config.toml
n_layer = 9
d_model = 640
vocab_size = 12462
norm = "layernorm"
positions = "learned"
qk_norm = false
attn_scale = 0.125
tie_embeddings = true
init = "normal"
init_std_o = 0.0
optimizer = "adamw"
lr = 0.000638
seq_len = 1024
train_tokens = 654000000
dataset = "wikipedia_en"
Each number is 128 + 24 x the weight over its row's rms, rounded and kept within 0 to 255. Layers, rows and columns count from 0. Numbers have three digits each. The size before them is the row's rms in percent of the matrix's.

# q: layer 4 attention query, 640x640, rms 0.0277, rows 452-460, columns 320-479
# k: layer 4 attention key, 640x640, rms 0.0239, rows 452-459, columns 320-479
q452 124:110118092154130161129124140112123137168099156086078125108111121096133115143083132115163134089146128143159153173126140137095090080128126075117072097077166143154146103084117094172123129115155148133119124136103117130112116108113157126123127171133165086149121115144118131120087174114111164126124110129139159142149119186110142131116126132124117118111093148116124109131162149158129100138134174116164092146139129101129128134145141153091133109136149130102140117145125118141090116166144209
k452 108:151116165105112146153162148170140124117159139141085133123119118140110137106160117069144134115144129140109092157119118151152115156166117152141148092127110124137163108133110115094130136128086119102124109113126114158106092117103149122079113149133124105088156090077145127145129145140068117121150148113126121154134115130101129101153117159142142147084137130171079103145140132148117166155130163108134083083110117099091120112121145084129108145108162125081139099168118165157141132143120115
q453 151:163146133163129100119131136128137161163137106136129125157105150110169112133127116121119116149090118130094109119154129120079157119080155116151151180137109130134120109112128140125135113136138136113129143106122135143120078139104152117138090140145155140101119133081095104175133129077137106127106061124144093103112083145140123123108145149170139100163146168155086132111118142103117135100098120121112115105127130124095154139094135137092094145125141091129120122117120106118084119082126124
k453 114:116175117137128136111137135168127105130059082102106122139135117126136129141148100140129108123099178130111125105119092162129116141158174117135132172139113105137147110121152125162119105116095124112132121155094100100090136130118131124116099148170113125120111109094103145140163126100156176107095117098081129179086085129141120114128146134150164171105121118125116107097112129144138118134165133130137101112117133117098120140107154128126131148103114104144159140148169135100140104114110109
q454 131:114143166130147127107126154136078139136097126122080172098101144150163133159124154103147128114139139115096125129158145156117105105151098118148110158098153153131146181092147111146080150130154098075103086120098166140124090143128154101116155174153136124145135158124103154149136133152160155162159148145087124118116134147140151124114144089130141138109100166175119138143122103141130139132070121149134098128137109151097156114096108130149161132122097155136141143160137079117128117124106165
k454 107:138133135130090145115105148073121128116136128164100119118100115164109145140121153132131149093133107112113118152133083099109139125111112128119130110165109100123125093122135083093119145128181147152113121131149127157129151104137143149144102136138097137166153159150109125118155106136127129111123156128147130062153150162112133117125138165124083132145117127129170093123133137112100143144095111120147150136174086105134149092146095143113140129205134156110127139122071136164152163127159125
q455 122:167092100089118093138104178111108124133079105108107136136117150150154142123117146126102119117136155113116119105151123148086121104155195119102114185108126178170123110064112111147135135178107131100085146093053128139149086157173126130127091152143112127175126112133158114137129173099140153151150106116095108107167127144160108130170123163096103126150113126121117114101143114107141120098152136129134131083117112105099125118082109118121133132123127112124144142121093119158107081106113177
k455 112:115123074119108139151107108113162125134104128116110176096135141119104114127136085116154090081105158117124163149126091091146116123134105148133134118142137122155122095113135124137121145115115111123110111134123135197094151113122136112098123123147130116103121109102109116103113133109111102121102131133099137153145127133155144091129131155112089159142138115148105111112117144120127144129102102115185117081165142129083144147093138151132078120115149134152142064111094120103105137119101106
q456 131:111134121116116169102136087140103141122168161176165104108130106110134143103116133109075135145169082147096120166098138160140106140135107110163148086134152145124113151149164125130097182123130130152160105128170134120134114117128133109126111116095116088120105119120101137141134139136117125166128135087094137117125156062134126144139137159120114117106150134116118149191139126192137140158115160106118117102128113168141096125111104153124116144127112140114084125171128201154132132108118118
k456 113:113133134126118155106171175091107137115136146110131111125141113127166171146126154115113174129134098140128109120156140135125116099117106128127131124087151149114107153126081129122117144096124139138160136122136131079121130117138117140144149131124131151104166156138170126115141123135167128105100123149162123127122128114111109164121116122119154118152126118122179138140160189097136103110128125134077152163086114083176149122157123137152160133165078150141166206099174128137129110142141158
q457 133:119076134105128108122154115118121125132115145183118130117126116091108117110091102146133090117128123137110165146110162129165108119066124103131125122105189112099139133138130128118125070118174163096133139116109166115144150101144122087108165134108136139116142116153144175149115140119122132138181112150140137127137138083094120132125110161128117156116115096131131130129124139146173112129119163123160088129116117138151131143160134145110117091143108140139103150135137143158166142135149138
k457 125:128138130126156120137088122112160153131168110113130167154145126131125146146135130123154107135166133146151121155128141083161109091138089134098123099127173142120103139118114097114131110129134153110130114114121127160140113148123156126160137144097124145148143127123140113133107089123109125163106128142126130091161168124134084151101113151134062138122131120137183153128126097120130156132123157136165129147168177109134127108169123123122113135110160148082104095078080138161126127130149153
q458 130:083130132154168131135140129155125111132145124135157137135173109132164153104083111145131078125148133143170131157153119152137127110101104084118085078145155138100162131122134148137144142130141077097153144156123116117132118129110096105112145161120118142128147177105125062093094120142114121175125112117098135115094157089135125115113103132192121146161155103147145136167121167179162171160124155129124089138124115135149138109146148120123117143124164111146128110147143143169107115131114149
k458 122:139134108132087126127129146131112145113182112148148115146131114113151103162142159111154122139139092160105108144145133131149116133126103110120110131122180136100118112141129157116124097104126173134149110146092154132146124128090132166124113162118137112119143102106117169137126128114119157109116123109149098138104132088106081152156157158170185107143125130137160149120137142103114090120098142138130134157123151119177127099136105132138114122176126133162145148084168117160163120126136149
q459 134:102132137176142154152132119132131156119107137107119113130108138146139129136149154152127180103122173143094097111141136123128160120155117121119124156124091098166110097124128194102131117154120087124127133091111167138077127118098158119118127102094101191142115142141140150171120100146148091169146130104156103137120154175139091167102119106095130169130143134138129138119153118138103114113084094152128124119141133116141152164131139148128130131131106174142143143110129133093064162118075139
k459 135:131147121123128152126105119092118102140104097174115178107141143132150133123118134144091202107136144137139110142171124107125099100135116118143142156128158153118092098140122136149106146122141116121081115133103072156127125153141132122150118121181133121134134126135132086114118165151186134116137113091123099107130133157143140151126161112142078103140106130113112121133182155142092096147157091118144112121159142126122154130127089142105131147136113115116137111113102159107128091110114152
q460 133:131121111160130119105133148119133127108119123169134106131124139106157084128102144132111091163149124151099122164111137121160138159109113134149130147139154131110139101132109085114106101100113119102125141170155107113169106112111135097140135103172091139106134139103177103152121136108143116113098143101151157130118091095118103113115156152135142100108166107123104151087101094135140146100113124092080124112105170173109095096101101140127126156114161094104133126132116137124191132101116097